Each number is 200 + 20 x the weight over the matrix's rms, rounded and kept within 0 to 999. Layers, rows and columns count from 0.

# gate: layer 8 MLP gate, 640x320, rms 0.0781, rows 579-639, columns 224-255
# up: layer 8 MLP up, 640x320, rms 0.0794, rows 579-639, columns 224-255
# down: layer 8 MLP down (transposed), 640x320, rms 0.0717, rows 579-639, columns 224-255
gate579,203,208,242,193,191,222,208,215,180,206,199,193,242,208,201,227,219,219,189,166,256,221,188,217,189,181,229,185,205,209,199,199
up579,216,221,231,227,193,181,197,229,152,188,206,218,173,170,178,207,207,209,207,175,189,245,197,217,160,170,211,196,177,209,210,203
down579,223,171,165,210,203,156,175,186,222,189,235,175,192,193,201,182,181,188,198,203,192,199,182,173,227,218,199,225,200,172,202,222
gate580,183,245,228,182,212,196,194,206,194,211,222,216,216,211,207,212,199,197,198,194,211,171,178,184,167,172,192,186,152,187,223,219
up580,188,179,172,197,212,210,185,223,192,209,215,183,202,181,227,179,190,158,205,202,218,179,229,170,214,220,153,176,206,197,184,229
down580,154,196,209,211,223,188,199,201,199,229,205,188,211,168,224,191,185,202,201,202,196,255,194,190,203,199,220,189,205,197,209,168
gate581,169,167,199,186,194,218,186,177,220,207,222,209,191,197,195,203,160,197,210,196,213,175,185,192,235,204,210,221,216,227,217,235
up581,169,196,190,197,198,218,228,203,204,186,221,224,229,200,177,225,188,210,189,208,172,215,194,175,165,213,198,173,218,200,199,210
down581,213,206,219,194,212,214,194,193,160,215,221,215,204,210,218,201,195,216,163,190,187,215,170,200,222,197,169,197,185,188,240,208
gate582,211,181,211,193,190,186,210,200,229,192,186,189,226,236,239,186,197,161,215,181,207,216,173,224,201,198,176,193,167,232,196,218
up582,203,204,191,236,230,214,200,167,209,220,203,210,194,200,182,201,220,176,232,196,230,208,228,200,208,185,175,227,186,225,196,198
down582,218,185,207,186,185,197,251,206,199,224,232,212,234,180,221,208,205,168,224,183,220,195,245,226,193,197,191,188,172,206,177,200
gate583,220,219,197,180,176,238,187,197,223,226,233,188,176,206,197,221,196,192,214,204,171,217,209,229,182,203,225,220,179,199,169,211
up583,215,193,193,191,165,211,227,213,203,201,191,200,205,201,206,166,226,231,182,215,200,192,228,189,207,173,187,216,177,228,212,207
down583,189,190,243,165,197,189,248,181,197,156,178,204,198,217,219,194,183,221,201,184,189,191,224,193,209,195,194,189,209,204,215,202
gate584,225,218,214,174,198,188,224,175,191,222,209,164,228,190,246,188,213,215,206,207,179,242,228,194,211,198,239,174,229,146,217,202
up584,168,198,192,201,180,190,204,209,194,207,185,180,173,205,184,185,240,169,168,188,212,178,180,218,194,212,191,146,205,194,186,207
down584,201,230,202,207,176,242,216,197,191,177,197,193,175,198,249,196,219,200,199,216,209,211,213,187,192,193,218,188,172,203,195,209
gate585,213,155,191,186,183,203,198,220,212,173,198,217,207,203,228,189,183,199,197,177,188,202,200,215,202,239,171,206,200,198,183,171
up585,210,203,174,215,211,236,201,187,180,199,215,238,186,201,172,180,186,202,207,221,202,202,178,205,218,205,182,165,224,197,174,202
down585,215,204,223,195,220,212,221,153,189,197,173,192,206,232,227,218,216,221,219,184,201,216,186,204,248,199,169,206,220,216,213,211
gate586,228,204,221,186,171,210,195,181,188,226,203,178,174,218,217,178,192,207,236,219,198,193,202,168,203,211,235,229,227,205,195,173
up586,169,212,203,210,178,223,214,205,222,222,194,172,209,197,236,221,223,194,150,199,200,185,208,229,151,188,203,226,182,196,202,229
down586,200,205,206,227,207,202,206,244,181,184,177,247,207,180,200,198,206,204,169,210,212,254,191,204,173,178,222,180,205,207,186,216
gate587,206,183,189,186,229,212,179,217,204,209,179,217,203,199,172,208,208,199,186,202,190,233,153,198,225,220,201,213,208,209,161,190
up587,189,198,256,230,248,210,223,234,212,201,210,195,207,201,189,179,219,195,205,186,213,196,195,214,210,188,179,177,165,188,183,215
down587,194,206,202,229,216,202,238,175,154,189,195,209,182,224,225,238,202,182,208,217,188,209,192,188,199,200,201,180,165,196,207,181
gate588,173,183,190,172,240,205,242,189,176,222,218,214,214,213,232,266,209,205,206,180,264,191,189,187,218,206,210,187,187,179,202,207
up588,224,163,168,169,198,218,162,178,248,220,184,181,239,181,250,164,164,196,209,176,210,181,216,210,217,225,250,184,207,229,197,197
down588,224,173,158,219,139,203,234,182,180,213,200,171,202,210,190,173,249,181,196,213,196,184,190,215,238,206,218,204,199,240,189,165
gate589,180,239,201,191,206,202,173,200,235,162,204,216,216,224,239,205,183,214,205,183,196,166,206,209,219,210,230,201,197,218,215,216
up589,193,196,187,201,183,209,216,187,214,204,141,182,181,258,242,194,191,225,167,225,228,203,230,235,228,188,219,178,188,209,186,213
down589,213,177,206,194,223,244,230,178,223,176,206,196,225,211,201,196,211,231,219,197,199,166,229,201,195,223,190,218,198,184,222,201
gate590,210,214,237,193,189,178,196,187,162,182,222,228,184,222,152,177,169,195,220,196,200,212,211,194,189,188,210,196,200,185,229,166
up590,186,225,203,178,180,238,187,202,238,211,181,223,198,210,190,190,227,179,180,224,174,189,181,177,172,218,178,220,220,173,216,192
down590,202,207,200,203,165,247,183,188,197,177,187,212,177,211,196,184,189,178,211,199,201,207,212,184,175,203,191,239,177,221,204,183
gate591,193,194,198,176,222,179,175,199,162,194,182,213,199,220,189,169,207,195,177,214,167,242,187,206,222,193,230,197,251,191,206,186
up591,190,215,160,201,170,195,176,211,184,215,166,196,223,173,175,196,202,235,177,180,208,181,234,177,190,216,196,250,165,181,213,197
down591,172,189,164,191,210,202,211,195,229,189,221,216,212,245,208,213,219,216,207,189,207,172,204,207,182,203,186,232,192,203,254,194
gate592,221,184,179,222,180,242,194,226,212,185,222,176,183,210,170,188,173,190,189,207,198,205,169,213,220,206,169,204,209,196,227,184
up592,167,190,236,194,207,244,201,202,169,181,171,201,198,191,191,218,202,161,197,177,200,217,217,211,176,224,180,193,196,176,222,189
down592,180,191,219,170,164,162,222,185,196,186,225,192,185,192,189,190,226,203,177,227,198,191,199,188,206,195,206,227,190,207,221,215
gate593,202,213,222,203,206,203,195,212,201,224,174,211,196,226,209,180,187,180,236,217,195,165,209,215,188,173,166,204,173,168,168,219
up593,193,188,216,182,216,191,240,192,172,177,202,185,183,198,193,183,170,163,163,211,181,180,205,216,180,206,208,177,215,256,186,161
down593,179,205,208,232,195,162,221,206,189,209,192,210,199,186,198,206,172,190,197,170,213,206,163,176,195,228,243,196,216,225,215,206
gate594,172,203,237,201,199,190,201,200,207,234,229,212,192,228,196,153,200,216,197,199,191,207,163,201,197,185,183,204,205,213,230,225
up594,187,167,187,198,194,232,188,222,200,204,162,202,192,176,215,236,205,186,194,188,174,176,185,196,196,188,219,218,218,211,177,182
down594,219,169,189,194,206,191,209,165,187,178,188,199,205,191,199,189,203,207,192,201,186,200,209,179,166,209,230,206,156,208,239,220
gate595,216,167,210,207,210,185,190,202,203,186,205,156,200,216,219,190,194,164,223,209,185,170,205,245,224,200,233,199,189,197,223,236
up595,177,186,161,215,231,204,165,186,169,199,200,171,224,174,173,207,233,163,221,256,197,173,208,183,209,191,185,178,193,191,196,194
down595,173,194,183,215,192,192,196,230,177,223,234,178,181,229,194,190,190,209,213,190,176,189,209,183,194,186,189,203,217,224,223,203
gate596,213,211,209,183,211,224,177,199,146,212,230,190,196,207,216,172,186,203,207,199,187,189,213,203,164,221,204,209,197,211,201,179
up596,174,213,213,193,183,176,206,175,234,223,174,200,181,174,174,196,196,207,177,243,216,188,165,178,219,180,227,159,185,204,177,205
down596,227,214,171,208,180,196,205,192,199,198,218,179,200,180,201,268,186,204,191,231,194,186,233,212,216,189,197,187,185,185,218,199
gate597,179,182,175,192,210,196,175,184,214,204,193,228,174,183,227,171,200,203,189,238,192,204,196,193,170,171,167,166,213,210,220,139
up597,193,210,198,208,187,202,196,160,175,206,215,232,199,223,204,180,201,181,196,197,198,186,184,207,181,175,166,207,186,176,219,191
down597,203,208,194,222,180,231,197,170,189,200,237,175,232,204,191,198,198,227,178,206,198,185,177,177,204,226,180,210,234,203,218,187
gate598,191,177,184,163,188,193,194,180,213,209,220,214,233,224,188,195,217,203,224,194,187,232,213,200,197,228,201,216,211,186,186,202
up598,194,176,193,164,204,179,188,184,190,205,192,231,166,211,180,204,230,206,182,171,195,222,187,154,216,194,180,200,203,187,198,188
down598,152,206,186,198,221,232,176,170,209,215,237,234,207,184,179,212,207,191,214,196,225,212,217,236,214,191,184,204,176,194,212,180
gate599,201,208,187,188,207,193,210,225,214,166,189,174,164,231,239,189,199,181,216,234,236,217,218,233,213,214,196,212,222,205,160,193
up599,212,198,198,187,170,183,199,191,194,179,205,155,189,223,232,188,214,174,175,198,268,205,183,194,178,179,202,210,159,194,182,189
down599,225,187,210,189,156,192,211,186,206,249,202,185,207,217,153,184,213,177,190,183,191,205,211,212,192,176,174,203,201,205,203,166
gate600,208,140,195,194,198,190,185,179,185,225,232,207,207,165,217,210,195,207,202,188,238,206,198,169,208,216,182,170,178,239,218,200
up600,167,217,230,219,211,212,200,167,195,225,177,197,195,233,199,187,194,202,172,200,151,210,194,202,232,203,209,219,229,185,209,205
down600,223,212,188,180,204,197,235,215,194,189,192,218,183,209,187,209,224,185,216,210,215,197,155,201,187,179,182,221,205,187,154,199
gate601,183,222,181,179,212,176,210,192,213,195,163,181,150,186,217,196,207,173,223,217,192,180,202,169,228,150,181,187,191,230,183,181
up601,220,163,190,188,204,204,211,195,258,208,227,204,192,203,225,186,220,212,181,211,189,200,236,184,191,191,194,170,206,203,216,205
down601,169,161,244,149,198,216,207,206,209,223,192,212,183,244,211,187,220,224,209,201,204,202,167,224,202,199,200,209,179,194,194,213
gate602,235,190,193,146,174,220,226,175,197,216,207,216,188,202,190,158,204,180,214,225,189,207,227,180,195,246,174,205,178,215,200,162
up602,200,215,211,228,202,227,179,198,180,195,196,210,199,203,197,194,247,189,188,198,206,214,196,182,203,179,209,157,180,177,216,207
down602,214,217,187,188,191,193,222,201,210,207,214,171,176,171,215,183,213,169,192,214,178,184,218,204,160,200,189,192,146,200,213,204
gate603,202,181,198,188,208,184,209,231,181,210,196,238,204,217,193,195,197,188,227,215,181,235,161,190,192,178,216,149,226,251,195,162
up603,211,223,198,212,227,193,211,207,190,219,184,190,175,203,193,225,219,193,207,205,199,202,165,187,208,207,209,224,151,166,213,189
down603,168,206,213,210,228,225,231,192,189,201,157,157,220,185,195,236,175,191,205,206,194,222,210,213,203,193,192,198,225,201,174,211
gate604,211,188,208,208,196,188,186,195,184,207,180,204,206,208,184,247,182,197,216,185,163,148,177,188,224,207,210,173,208,215,202,198
up604,220,214,211,155,194,197,199,217,198,187,205,180,200,204,199,201,214,204,199,221,247,183,241,223,202,218,213,208,217,206,198,182
down604,200,203,232,204,213,186,192,185,212,216,187,202,222,200,207,154,247,181,128,194,223,190,205,226,248,224,176,195,203,223,212,212
gate605,222,210,173,205,168,188,221,178,212,207,193,174,184,186,198,208,198,211,199,205,190,208,189,193,208,211,195,168,208,200,169,221
up605,189,184,197,190,214,167,202,205,221,203,209,192,223,198,179,209,164,229,187,215,210,195,219,203,171,216,197,173,193,180,202,230
down605,202,195,192,233,218,187,200,183,183,204,228,181,229,244,224,218,219,201,231,150,190,190,207,216,214,186,193,210,206,217,211,206
gate606,172,223,201,185,213,234,216,206,182,218,212,214,200,174,200,201,239,205,199,207,164,200,199,186,223,214,191,208,204,215,175,198
up606,198,173,187,157,198,237,181,174,189,222,179,182,200,198,181,172,205,153,216,210,199,193,166,174,208,187,213,208,177,222,186,191
down606,188,192,205,203,186,212,201,185,212,174,212,167,189,216,183,204,202,194,197,146,182,178,193,201,232,186,188,203,212,224,194,186
gate607,199,186,221,178,214,189,190,179,198,218,220,187,226,225,207,217,199,181,190,197,188,243,183,177,214,223,197,164,193,166,196,224
up607,209,206,195,217,227,190,225,204,190,194,166,189,180,162,223,241,208,199,184,201,209,203,177,191,146,161,245,205,182,203,232,202
down607,227,182,143,222,201,184,210,196,186,216,204,194,204,205,202,180,254,210,172,227,182,217,241,196,223,188,213,204,223,220,200,189
gate608,242,208,191,195,208,166,197,215,194,178,189,211,230,247,207,146,216,231,210,206,192,177,228,232,209,213,183,192,211,227,215,211
up608,184,172,170,197,223,175,197,225,167,164,218,205,218,185,184,162,185,233,202,184,198,187,228,246,208,219,229,187,231,163,183,184
down608,178,206,176,223,230,171,214,196,188,211,195,216,215,185,213,180,188,173,215,198,225,200,216,230,210,207,217,194,184,224,196,216
gate609,203,183,174,174,216,219,167,156,201,206,185,215,206,179,222,191,169,233,210,191,158,229,198,198,208,203,193,184,180,178,215,236
up609,174,190,182,158,192,216,218,172,167,218,204,200,180,170,211,174,197,191,193,187,190,243,209,224,218,216,182,222,208,181,216,238
down609,162,198,180,168,188,196,224,245,180,190,211,210,207,242,190,177,201,193,225,180,179,236,195,224,221,241,164,230,197,206,173,222
gate610,218,206,189,208,198,204,209,177,218,246,201,209,197,225,168,253,216,199,183,211,206,183,220,169,182,202,187,229,232,201,233,211
up610,208,207,172,183,215,177,178,204,220,187,214,158,141,176,173,171,231,227,214,155,195,228,251,174,212,208,219,194,181,188,208,193
down610,161,183,188,232,226,205,187,197,185,222,217,193,206,176,196,173,203,205,214,199,177,196,187,202,202,263,220,172,192,200,201,223
gate611,218,224,215,213,201,225,156,167,179,215,197,213,201,199,210,186,200,204,175,223,170,198,195,219,220,155,222,163,196,185,204,187
up611,160,187,183,185,233,201,219,233,221,224,179,206,219,198,180,210,197,191,210,198,206,203,190,199,194,224,230,229,223,183,204,177
down611,196,178,219,168,219,190,186,195,186,185,212,179,190,200,201,169,194,184,211,216,165,212,194,181,156,224,199,209,206,233,209,207
gate612,199,198,198,144,200,198,197,176,217,189,172,171,218,225,188,205,230,223,229,216,200,182,194,225,213,196,186,232,226,215,213,180
up612,185,178,185,194,192,222,198,190,235,200,184,194,201,192,223,154,209,186,192,211,156,220,199,197,171,201,184,225,202,196,231,206
down612,210,176,197,181,192,205,226,204,204,203,208,196,203,164,140,195,191,199,232,212,199,211,189,180,202,213,170,223,207,197,194,196
gate613,222,233,176,182,173,206,200,195,203,229,220,205,186,196,278,207,239,193,185,217,182,198,226,196,195,168,207,223,186,171,204,196
up613,238,204,198,200,188,204,197,191,194,180,198,210,202,231,233,212,191,168,208,180,182,211,190,225,195,219,207,195,221,206,226,185
down613,197,193,189,226,229,208,202,185,183,194,210,177,200,215,219,194,200,167,174,188,180,193,225,219,208,180,238,188,187,228,168,200
gate614,187,184,199,220,230,183,192,193,161,181,216,209,194,199,225,206,185,202,227,179,191,204,161,208,172,207,165,212,216,171,207,200
up614,170,237,196,213,231,234,197,244,174,218,204,226,180,199,195,185,222,195,194,208,187,139,220,256,226,238,198,213,223,189,198,203
down614,144,243,223,207,180,217,222,220,197,186,180,189,209,218,193,255,191,197,213,178,183,199,217,196,180,214,177,206,194,213,203,206
gate615,219,193,211,188,187,234,231,178,206,202,215,184,200,202,200,203,200,169,180,177,190,161,196,186,193,213,197,211,176,198,196,189
up615,212,180,193,198,188,252,244,218,177,214,202,193,187,174,194,241,232,186,176,208,246,187,174,191,202,178,196,216,207,217,208,174
down615,188,182,204,187,186,225,247,212,195,180,203,159,170,174,190,155,224,231,208,211,192,207,251,216,196,209,209,219,199,185,198,161
gate616,172,193,215,223,210,191,245,196,190,225,228,224,199,197,198,196,207,155,193,182,180,197,175,229,192,206,225,236,215,172,215,188
up616,191,202,200,221,191,188,224,213,191,185,214,212,188,159,205,180,224,189,218,189,180,172,211,225,185,220,225,207,211,173,247,170
down616,174,192,183,194,212,174,213,217,185,210,193,193,225,203,203,164,194,182,212,209,243,221,186,233,194,188,233,199,172,185,193,193
gate617,230,205,202,196,206,175,192,182,210,177,162,228,181,214,235,189,208,223,221,216,210,188,249,207,219,199,212,185,193,198,205,184
up617,180,206,181,185,169,220,194,180,217,166,203,218,196,232,216,188,171,207,210,212,212,146,223,196,210,184,187,227,203,220,186,223
down617,151,197,202,225,175,222,210,186,179,173,216,171,191,189,181,195,187,203,220,187,211,187,211,211,239,161,214,209,160,208,178,191
gate618,207,217,191,198,183,194,183,203,211,185,220,184,190,195,187,209,176,210,227,199,185,201,183,214,195,222,185,170,211,177,205,203
up618,174,178,197,155,184,177,227,254,207,184,213,180,183,196,229,220,199,159,176,221,225,187,220,217,201,155,194,204,196,221,226,189
down618,219,199,183,203,202,187,209,202,196,175,185,214,208,185,204,167,198,195,229,199,214,186,244,209,202,198,215,228,168,200,203,176
gate619,238,213,167,164,215,187,172,211,222,227,202,187,178,222,224,181,214,215,199,226,183,213,200,196,244,214,241,191,217,205,209,210
up619,196,207,178,207,218,202,208,199,192,171,211,185,184,228,199,192,220,183,180,201,161,205,184,211,175,220,193,209,189,183,163,238
down619,173,183,128,197,237,230,198,215,220,188,214,176,187,162,211,215,185,221,178,223,209,204,158,222,181,203,205,178,210,203,212,217
gate620,193,210,195,188,215,185,206,218,157,212,203,184,160,201,195,186,170,175,227,159,199,231,196,215,189,223,207,214,220,197,189,211
up620,192,195,170,190,196,215,206,228,216,184,194,195,203,183,198,212,208,208,140,216,148,202,186,238,216,179,194,239,193,199,194,272
down620,198,214,207,222,178,195,200,209,199,186,183,197,226,192,200,223,197,214,158,173,183,190,171,174,184,201,216,195,223,202,228,230
gate621,172,199,170,208,197,199,225,213,192,240,183,213,234,136,223,208,184,227,185,200,217,189,207,218,192,195,144,194,235,210,202,206
up621,173,208,170,203,195,186,193,225,215,224,187,193,203,156,216,228,216,199,204,198,212,198,185,224,202,199,206,204,209,235,196,233
down621,189,195,170,213,178,180,236,237,175,189,222,184,187,200,208,197,160,225,189,203,201,148,277,214,185,209,177,219,236,185,179,210
gate622,208,200,215,208,174,166,174,178,231,208,199,194,222,221,221,176,237,190,185,217,180,173,191,176,222,225,193,165,193,223,219,202
up622,232,174,208,222,166,221,227,218,199,223,206,198,193,206,170,187,185,174,215,159,183,222,224,179,170,177,224,230,198,183,163,199
down622,216,190,204,225,186,215,197,179,153,208,230,196,199,184,132,226,218,168,210,164,227,204,173,202,232,196,197,184,246,212,185,221
gate623,191,176,189,201,173,183,197,194,189,185,168,189,200,233,199,216,208,226,241,199,193,194,189,232,232,214,197,216,186,189,194,166
up623,216,223,197,192,215,165,207,199,215,219,228,207,189,218,206,230,183,194,193,190,186,193,219,217,227,207,119,226,203,207,214,208
down623,206,226,191,184,173,206,215,233,211,235,236,181,247,192,188,224,202,173,165,208,191,214,184,168,202,194,171,230,176,196,209,221
gate624,210,191,220,205,206,188,204,205,179,208,215,179,211,203,189,213,183,193,188,152,214,221,234,201,223,213,169,189,190,200,221,205
up624,187,233,228,231,211,206,213,202,236,238,223,206,189,219,183,212,178,195,172,156,225,191,216,235,230,194,215,225,171,228,185,187
down624,178,199,202,199,203,200,202,200,201,204,240,212,221,216,217,211,197,228,226,176,207,198,217,197,197,176,205,198,214,209,199,215
gate625,200,211,187,188,200,185,207,214,210,211,180,159,171,201,222,220,172,204,240,203,218,206,197,212,184,186,198,208,197,203,227,191
up625,174,185,210,191,163,195,227,201,225,241,200,232,205,201,179,191,178,201,190,161,205,180,181,221,186,194,171,196,203,186,201,223
down625,195,216,197,179,193,207,235,189,218,182,212,195,232,229,182,223,190,196,191,170,220,189,210,210,191,208,215,199,232,187,187,224
gate626,190,200,194,163,222,211,219,192,160,220,181,196,198,173,204,185,196,190,179,179,230,204,198,170,209,195,179,193,215,194,211,212
up626,225,202,201,190,197,205,186,205,211,195,213,201,222,173,153,217,231,210,175,229,190,220,189,195,217,217,226,184,214,202,187,202
down626,197,229,207,211,175,181,200,236,147,192,190,194,156,246,237,171,198,217,225,169,211,206,193,219,187,197,188,216,189,198,189,216
gate627,216,221,188,184,222,184,232,215,196,201,199,194,207,208,216,219,214,211,200,216,201,232,197,172,192,202,212,184,201,200,236,214
up627,176,233,207,183,211,179,239,181,223,202,222,193,184,205,184,177,154,219,205,193,193,241,191,213,212,236,211,191,195,206,187,207
down627,183,171,211,208,225,183,203,219,182,219,204,226,193,176,238,213,155,179,206,179,210,198,208,210,206,191,208,156,201,191,190,213
gate628,205,157,187,202,166,193,215,163,188,178,176,197,211,212,186,236,218,226,193,183,195,181,205,233,218,205,187,225,213,227,181,171
up628,179,177,201,197,215,190,191,200,242,205,214,216,231,165,199,192,178,201,174,168,218,194,181,196,175,205,184,232,185,237,191,212
down628,190,204,153,182,228,210,222,209,174,205,199,205,185,208,220,215,183,200,187,182,192,248,228,201,195,197,192,182,201,182,203,190
gate629,171,152,203,176,234,185,205,195,184,190,209,212,187,198,190,159,161,210,204,207,269,222,180,169,210,227,160,199,215,210,178,197
up629,212,224,181,193,221,235,240,159,167,139,193,187,175,188,222,185,197,217,205,189,217,191,183,163,211,189,208,179,227,200,211,204
down629,200,193,193,220,189,221,191,196,219,228,174,223,148,197,190,187,198,210,191,214,236,206,205,175,195,193,206,205,221,202,205,192
gate630,235,185,186,182,210,171,188,202,202,212,218,198,213,189,206,196,215,173,167,216,223,226,205,225,180,224,211,198,202,228,193,199
up630,205,200,207,212,175,220,213,171,185,189,199,214,184,191,182,173,158,186,217,185,161,211,193,217,175,226,168,194,225,175,203,208
down630,186,221,206,231,200,210,201,194,182,199,215,205,196,170,168,201,200,195,193,203,198,199,183,181,225,195,191,207,187,165,210,186
gate631,176,226,233,192,184,204,181,211,191,251,182,203,199,216,232,172,194,201,175,219,207,197,204,205,178,174,235,218,201,223,173,191
up631,210,212,185,207,238,221,193,185,192,214,201,205,203,219,207,204,187,247,218,195,200,177,187,208,223,231,215,231,207,206,175,163
down631,204,214,201,206,257,196,191,193,169,199,228,210,215,188,221,196,198,250,172,245,226,211,207,233,191,233,206,233,213,193,205,143
gate632,208,172,233,219,185,215,213,199,207,195,180,174,198,176,178,223,207,233,190,187,192,204,216,180,226,234,185,178,226,231,205,198
up632,238,196,161,205,174,211,177,222,186,179,171,196,208,186,199,215,219,201,183,167,193,205,197,197,185,206,167,176,203,181,174,195
down632,242,205,203,212,207,188,200,200,203,247,207,180,208,183,198,208,206,231,201,161,160,190,186,199,190,201,241,169,189,193,227,192
gate633,181,209,200,136,183,175,199,159,189,227,208,226,222,203,234,203,230,197,195,209,203,175,192,180,215,207,197,196,212,216,225,210
up633,213,223,195,218,183,170,195,226,205,203,183,193,194,185,216,205,198,207,193,239,185,160,232,187,199,183,216,162,168,223,188,192
down633,181,174,173,240,225,230,227,204,194,224,208,153,189,205,192,204,183,163,203,179,206,178,196,177,209,215,193,200,187,234,238,177
gate634,196,171,243,192,195,221,211,197,202,204,189,181,200,163,174,179,195,214,207,211,195,213,199,205,215,201,206,227,194,206,221,175
up634,206,198,196,176,205,172,191,243,193,226,204,176,208,178,206,200,171,170,231,205,232,219,165,209,201,196,205,189,202,202,190,171
down634,210,210,212,176,219,140,203,186,199,179,194,211,192,195,217,223,211,191,178,236,204,183,182,204,220,168,179,206,202,204,186,146
gate635,222,188,184,178,197,184,215,199,191,211,230,229,196,210,193,161,214,193,213,212,168,211,222,220,228,189,208,209,199,204,177,190
up635,200,234,225,226,184,215,188,211,228,214,214,205,204,196,187,143,227,194,204,197,199,199,191,178,223,203,195,206,178,178,199,209
down635,179,171,173,167,189,170,187,236,210,197,207,202,204,207,193,213,213,205,232,183,220,171,208,206,161,194,208,216,178,164,175,180
gate636,209,175,244,238,194,222,212,203,210,217,221,202,252,185,209,203,207,154,228,191,197,165,176,222,217,183,222,200,216,169,194,224
up636,215,206,198,187,224,215,229,175,169,230,201,202,191,179,194,165,229,199,163,228,219,188,207,181,178,235,199,209,187,181,209,206
down636,201,166,196,221,200,235,178,204,213,200,195,171,203,187,195,228,225,205,192,227,210,213,145,254,203,215,224,210,180,228,217,204
gate637,212,152,208,180,186,211,201,224,239,178,213,204,211,209,186,202,200,252,224,214,177,164,211,148,191,235,231,208,201,176,218,195
up637,203,184,198,200,175,201,216,167,164,171,180,227,211,170,148,189,202,173,222,219,200,231,162,222,219,198,187,210,186,160,228,183
down637,166,187,167,203,189,222,207,214,168,206,216,205,205,196,192,221,222,199,196,164,239,234,195,238,188,198,225,219,204,212,169,225
gate638,191,213,208,196,205,192,235,198,205,213,188,208,186,221,161,217,202,171,219,191,204,179,180,186,163,219,236,220,191,229,187,208
up638,203,194,192,201,215,192,205,215,174,207,165,196,183,234,194,173,203,178,218,167,240,224,199,204,245,214,215,218,215,221,176,213
down638,195,252,205,210,246,188,241,234,192,180,206,209,158,220,198,203,187,176,179,239,227,175,219,195,219,201,194,204,214,246,205,192
gate639,213,235,202,189,159,215,186,170,193,214,198,193,170,167,186,215,200,171,223,183,190,238,154,198,179,214,179,208,226,144,197,214
up639,213,195,193,211,201,211,192,184,191,209,205,201,219,188,228,186,153,199,230,176,198,175,230,246,179,181,212,219,152,187,202,174
down639,197,160,187,180,181,207,217,209,170,199,206,159,193,205,201,189,158,192,184,212,200,216,193,210,228,189,211,249,175,217,227,213